Weights of a small transformer language model.
Size: 8 layers, 4 heads of 32 (2 for keys and values), MLP 320 SwiGLU, vocabulary 8192, 3.48M parameters.
Architecture: RMSNorm before each block, no biases in attention or MLP.
Training: a variant of SOAP for these matrices, 87M tokens.
Each number is 500 + 40 x the weight over its row's rms, rounded and kept within 0 to 999. Layers, rows and columns count from 0. Numbers have three digits each. The size before them is the row's rms in percent of the matrix's.

# layer 5 attention query, 128x128, rms 0.0922, rows 0-63, columns 0-63
050:514482501471510473565435501525459414406492447504457443407502535526476505531530518435472467462566575530494447538479513560447468483511468512461473571539525468520484556485525471518574479525430504
046:490477487502510502471523469573482502534590462520554454469471463451480510501568518526569492512496555452427523508531495455569467431520479542594549521503529445487491529472507517571454446541541508
050:581564579459478506448541490497516502577526508471516482480458464487523513511489523595494544526500536556520492463495499475555518544543492532499508433476421519466470465508488459572514560447454525
055:528530500491494505520559519549545489561538539502494503558469532427489542531451502526467555523412448518532496520412493456553478538522457572473539461502568462448523547534502492499476482506434509
065:444521573540540549449444434495547474501425491519487536443549512449473474426507498520499529445548588502455524494548523518507502456494557461515445582462485514488453523506434507537564533454466526
106:559518489514578490465491541453562473575437508521518536552478547445546517505542484460498515460453538519512449502510499550506544471470546472487514483443572534512488501590491463513582467476432487
084:497529492495459544449545537516568503500551486461464523470476540534487508518485602544513556517491491483478509419453496436494478475551417557459492436436520514459494430514521507562481481463518528
114:544424464547444394493471526503466473526509465501508475506482516500486596484518552533611511523520475502539435492464471553486487499440524528505518499493532433491529575509472453419521497537470560
103:440548612414512533513475488488537543477547586496474434460474501504548461433531439460518463540456489495548453506552545510493541483541428455556491452516510524507468533519493546501483573473535417
103:448432515526508449558568492499436516418457490528473485465567535397518539520509534435548553520559510512518454528487481570470553509490513554530471606496553459567489528495434497490536469521514482
095:525534519479514474513493529447524474451389519445507481505431470525543418550445515522478565451415551543504463461464497511483563443524491408497495502529505493560485480521522575480523481440439519
098:485566514529492430607544529518475539499484498480509463465509535528462492462514478469496465485464511526485533552533497474554512522451527516523489485584435482482511472488454519453512519551359491
054:488504417458474510485523509464535500480495466454553499467534473546499512508532433504424480502568504435504445516451446466498475544496433500476497475527486529509478541387493452402530517471452446
046:491585501504512502515471438580454490447508494558430521519513529545500500512419486533526465463510476504482510546552486583538509394503441456512463593513553525485491524474576497475487424567497411
046:430548475553554499475478568526423497505515531521567494510443516469427474480488575474478530500472533484446503486518570475498462415458513499606511541527496506470480563530517477554519430512475533
052:475500514518512504467471568473467524503474455483511448434509537564484472521443499543510406446517508520485470576508496463531493455448531482527561498525449416458460426565423495484592527480458512
075:488476469512483538496512460516431449508498518492428450543507475476510531526479515477484550580501425553528588506490487501516505535576470445486520555534471460536487560489530545515509495486605487
093:510539485498424530515451516470515409466510497453420504474445537548469525497487615536544504524505486510502554476463438472467509453504427500518531511482471500487511581491548478515546494443476512
092:462524540444504531512461511548500491593508455527477469419493484483525558532527523504549494526478435495506493445493551379491561498572449540521483524497502500520524427505515475511471516480495486
092:463463501487509500517438493497435554482540533485470507446546472557516470491563490451485537505464513483531500452517442472492423525507561438461500474388431426497546505414530540553471527502491542
112:480454488483538487477617559484489489496483518540499505473551535535484485456499467499533530473535558548527452465455549594533504421533480505443527443514541478524437539532512457585490533531505479
101:506445453553498564431507439472537485530481471553549490503522516498508511533603464539492451550455415495433564475586473455519491504453491500514529460505504505515487517470501455525507473502413555
108:539434526529525509486505537494554405454455512483470480479463531506467407551556468502517561465512483477479411467451555535546510523466492440501494498450495505416488428541495513529536503565451580
113:527468540574541513441481518526469530487437492448477494524498459507502488485548586494491460498513514469508461408511550481506459526441528511485463546576452493509559490536575547451521550532534492
088:499396429470502524472501609412493491461469500433460465558458502430490438463496475551470525528467471555541495537492419535421476502552490467524546551537492497494516537467460472435479476512539459
116:532536527501454554499512462529505452434488554565494495463518543467502446551576520521518479467544504528447522463519476489472583462536496434555530455451474489392503442481464408576525470520475503
104:440438498569500450438511515533501548486541525522517513529513467494525472524525477557514503569536515459464506387490568462465511438511490400456419584469434525502496623431543495467520449521523449
103:432508461511457489452541535501540553508520475505480523509508496481451471449511437590584550571580521493434500511446568542573465500563543460425571487497465463495446505487504504521459478460506499
096:527521452500483524493512535463519554486572495507535519496507532461468439546489505504527472534525491530502527532475472489504460524485506550481616520502530530426497449519528496497522505429543444
110:511485495479516604555482470565468488500515448491503515478462439580526509587479492501535446516523493441471531450502556493481512507514486489546546534511462466430529471569496416518505460498521490
110:447504503480456456494468469571467633524531494441536515540460544532487457473482609538468460484501491470468502478499444505510507503579520503428569496513464492570553531498546535516492463529516492
102:540500485464514525570499446483450517492531512561547490500576419437510444528496533532496555497480484497456550550436502462511414519523476410507537537589580517476471439509456535501465500465532496
092:517488448450447461501411539529470484404552485476483522490499475487536392540506503451530444459478524498537500532539569551463511498525501565459466563495534527502473465450505438500493434501434516
077:505497514442457485482510516558466459505438516480498488440508529488471447430457539491548432488447489525476481456550505509497433463546482569525535509453488539519505477514511489558476461512439498
094:536474547507537477528583472504528476521534509529446469392577565465439538446468541457548499547433486510455520487506437446508432518545494565494512518429502580548556518570499449523522469508502550
099:505512461540498511572470476492541442502523531520487465448551519556500518486460514488473531532508513590480454485469463420507449593490475551504501497481503517577509478516560489497566521536431480
096:501512511461528591510545489550515536570578516574496529496424521535489407476530472502493491405453494458423530478502547456499520477515460498466523525473492495391462532477496536465475535455556466
087:441441473480523526546517478570472500500478493489436419464568504488521555521469487457472521455533520535496531434509470501459419534484442461552470503520462527529520471620481480455517539601527448
090:481468494460543527532520547538458466502488468475411460450531506471525517477478580496539529534521470517457471448446482423470421475590461470494477462474487530514578571465537481525486476546503484
096:462532511478510421569435518518439457514487517449519503440539505527498520484455502467517460485507565549508538496512520473471560454503475548523515426470435486488530593474560499523525439524443394
090:493508529478560511531507468450554465475568531507489537503514419481429500469487478498528523505521463509545462534540454478482476558496503523547459485472462412470517485498521523560571509492549491
096:504494572553494535500466471489497451468477466487554514524499495531459516434450543429554532487483567545478469503482481467538488532502517473490437600453482497603504548515423564509517444521519547
096:521496543557514471522506504491518423467508565479488479435461534490494493469429549562509460533505555527494465440518460498456468503562508514459548475503511503581537481494517513553462567500400609
097:491473479514453470455545517453515517511470551504609479507514491546487552539580506442452464535485459493513457529573532516549452527545511415470454494542416510427527494557516469477569462471486494
120:483509498507543554566506426456509523491452474523560499478582465447453500514523472480488511458515489414540462536456507425524528538485500454505509454455471503544507517471540460441506437432556495
103:507541500513429491495527446420451520450452496501568612516463495527466466540507453458475459519495499420548462450599558540528505514493519481517468547473547473477554495473451540469473498532505484
112:511517474459418457446438514501528495540557515445547568571464469529514484499468644502529490511529514454449518469548464413513497455511503465504534480528527476372450448506475484537460529522440420
106:496519507513503470481489572535513479531490506476459453538462474440520494557490467495567516498474549503483490586470579520438556497481535493528528437485465494423489533482537420559452464455468512
111:520487483524484464486587477446500575505552450474516558549517470437518522491509459491447474499571545462526533514440538595479534495475483532498441546411501488488567522498509459491518565474533516
099:509491559503539459541511519512593440569532542501533567504522573490510464508444536543533523535517485544553436443417487502517567549548479565501515495492508496478450489545489429535473555464457451
097:441509529464479481538476521510516474524513513518413499444457577510488558512478522529557499528482503505498490522544517378531412545534495567502501460480474465517619472483584472483535497466470468
097:516494484486453462474510413521481512490493509562528442484527447500564439513544427481534488471469574519499489511519482418565450580514480465462410525427471555509531507480477478513532439440421524
094:561437453474522543419534550519534509497452413484470477435566529458496517457451473512526499469521467530457472476517469520443458473524516503517448508421542530512427425579518483536515498485494500
092:444498507560545429420452522550455483499519500513466487496514447552488530502533510530511504544467439525499511470505498485495466467460466497566453515532527534416487558511539458506585557520457597
092:473487466543507461405456509502477481461468487478492495509480529505461414499501499438557581567595502531458507503492513515600472490580477458504526535566481441465508461427523471479548499538452554
085:487489543450539541530438473498483509499549454537515479513516444462429533478426399469491451485495520522494566586487544464570416497455524532517422521550533572520508448517480536494473522539492526
104:523430458489551473456426501468489534503553497514470531478465442454539534513541487501518501500495490518526501587484523486453543550498540461479499527450432538496556462509523541516515572470544492
087:569477455464445529584503480539467485497528454543422476482507458484460515510439484481519447516500505559538531567476479459505487540469505404466538494405497568505528486525473506531542467439424443
088:438481506516497494427492494482464521514552500521541492486514488479557475462466490456462544549461416413530448409503489454528489544568492494476496487507572516553551618466564554463495495427565509
094:540518496534537532520601546538552522585556498496540495453438491535519550512502492484514463546497507488395451505467475499543483513462488542518577534565470465527481520506543512499476469497513525
099:554464472544476461518505458470438536469544527556533546515358531493523541537527533510530507465523546497497504463550472544513529482520598522426560552528490479484457517536587491501497540517496482
088:476502539433559490521465469502498475516566450495505548473483449522484533490512523486506462548486545469466507449518485426491436513560527488436545536495469578510408561513422551505498479510478478
092:442573518538440468472446484532491450539451475466469453461471496504546486508507497467513502484526525515498499499518509403482494572577538450533620501480546508507503477513530506520451485526460501
096:497505493471481574511496453465488470471503531483485511560458476536526429586482487524415450510482429467534549459533574415452479527576492519480477536519541507484510483512467497547486491517390449
# layer 5 attention key, 64x128, rms 0.101, rows 0-31, columns 0-63
080:508445518468485484557510503506551456472505522412506449509518470466536505455470538531486479541517449535462480398513470526494517423475434554579574549520542501564507471581470524509484478554520445
087:466483474503531549561506563518564429508540480475486529479522444450530551481465454560476532510460447510545535462461456494438449445475467525545534505576489516442471433523479571477485594574481532
104:452499491483499485478556576522495467510511547470470543524516465498589486501548457523430589506498432483539484483416472470459493489451494452505475477484521490443479504455528509578477562495510470
102:515452514488529511438508561548517456524524533507476479506490561484565531527480522499552573497464426427559487525520412440455434532549472496458526447531491529460466497528531558557428549498486405
093:526464507489434496518525441479489486505456472512487487534495574497412502540486449528531455467508556531434490478552527493518504473507606585510530522475471508540456490552499448461516483511450514
098:562507489552564482460501514460429550555479537549438467494529429506604453532541531506485494484456446490558462514472464504513506571429500481474555505498537583542487530497589473530493531396502506
102:471549529523492490525550523535496494544538508449431501472521508488496483475498532505528477493512512476478544473446454456528432507503518459488461484532585523415469410547446471592529515467525419
094:517404507516459494504552460483516483488475555493506474436538470484509578439584468473459488489480534487483405418501468562492403481432469488505462541421547537526508437532444483421519506503492531
093:473499450437501518490541529490442528535531504485483473494464502506499388481461591454461522486459529498521478441476551443561487473552465509537538510493549423431547552405507462505464469481483484
091:437483485534470490456472516482443466445556489521520517469547482500534506534518495532464518483560493549522468524454513432506521534464493511480509568497477473417555533467546449549604592533499422
094:531526507459540470465470475518527540536457424501568497565542528540448442598536418425489510422461513491493430549525507482536584477511522454508514461452435465548508572502489487388493472535480521
086:430502502539467512498466495505505511479486560498484522504570548525490528522494527479479540508539492465510550385445458463431540476528526477465495545473453505548559467491498517508498476560410473
091:515518556507465496463449475461436624465412496518491458435471548537495468557537553450529450527534536528487492542578602509537518546523557498485474484446452477567507552498490456504476449500508519
088:504526460454523543557405478497469460459562465460552476569514453464453463488481518467470444436534485530422512491543523433475488460480476594565565494529534549535481490494519571483501447572509493
080:492544484550454540441511522570376410494514514511468502524547559508509487608500503478491467519510539463549494465542495480490479444487470486514458471468533559493483590443451467588458500493485544
092:483497501538486525508464484523524552435405446516550466478501541526424452411522456447490508495531445529484520503537530501532461515516470511530459492467509613589554441457508552428535458504486550
092:484472536502479528493511544457539541454505502468510422457449528483459413482500448552505516460473474527441541514458565535482461452526518501485490558532577535552551434482483472415462490446517470
101:501527497505522504494489491551532501497429449462482388486465463523480480500516466512541495485496473558442528515532522542511527456475498504510537459506453514504548486455506500388573426439465597
119:507497456443436496492509434497512538502471508527598498537477518563432447476457449460459498499532528528458488533544558591519609521563489571499499522492543447497510505527514524457459490487510544
087:430550505527493488518472547459502566471448504547567556511411572519462480470536509500535443534497501553493480475480538496483522508505523609431481532496446443526488431467508474501542428498592470
087:505493553532510370584493550513454532407503502565447472466497493566442533502471514557536470485532472485501454486498510513552525527453507550516470432511471473503569583514484481576503526460524535
097:463490496525516518471481484474491472460491471484559470518465554562462529533492514509467398473556570461461457555593565509473498503496603465547461455497495503553506532516517447467553448424495508
091:445496541525507489419620471490575422508509512483487539461504484556505457456512528557451495447565449494539473516492509450504523412460514492516475547519471485479489500560522595576504531439423504
091:497501545579484557493478588469458421491493553445463493540499557472478510476495552493486501454539465526456466477523473576485552489504480496531453592490465452486448474516480560480554542538510526
089:399449517438434514486519487537456499441404493514502497472512557499473439495489517499460493510471475465518458472663512465568450568463499552539521516530489536500493488451496477474572476494549439
091:436566468521528534518494510565528498420422547497516533488502543499566444544533497498499531476462451545449537428507457466493518444589502486570542471450472484486462494507524419565528429479553566
096:480530479487494498394468497496449516492444491481522489485520478536495468512513472502502499571541535455488521467549579423464452458454523434498458581530513459418462494642476515516481455526498526
099:578499537461476521503478409475537524517546485604491515503465594502407487457529498540508531543521552563458610537489554512499529536560552456459464541480473514508525511431511457511471438483457511
092:510505464485538523540538525545485522510493504431472408457588526548557487490578500520440472544566462551522503524493463493465413559538435472499463437487502486496555495488434474533504508489507491
084:526534512493487613498548487443582546479528487481449520455462506498506519576546530540444404573540450540459465486533558492560472549531449480499534507428510422496462480538471445545480487495547501
092:506495469444530492520478475469529548530597527536495510504466563464529467439459537565497466452499587539496492518532453412509500452537472506420437553502467442453521469551458557531492510532547447
091:480527465445508526528536513529516541525532474561477484522584508459528532519603544513494547482515513481469466483496545496528479448519476426485580512509506457554455421528511492522432555520555480
# layer 5 attention value, 64x128, rms 0.085, rows 0-1, columns 0-63
097:569544603442517552517479405525490537498550505534450448514532490506443493577593513550538521564503549479519561507509535533470483490474485506567503461570476519457540497496526498570461443503467528
103:559428437434475473512412524536564546441505484459456421510526517531454461418433485457448489515554522493499502464485494531492526461544546457470494511506470533514479479439522505503521515510534500
# layer 5 attention output (transposed), 128x128, rms 0.207, rows 0,32, columns 0-63
088:473458503551516410466505536524424471486461526482489526502534548488503533550434507459520437496516506533406431446603495422481521524494571533438518528491503492548495454514482456423581542496545513
107:489517525426484542554473496459528538514561516537498507504542458457497453469522534508512560484545506402598644528385533524516517505504514488486445449517451519467496507494498531602444491532462515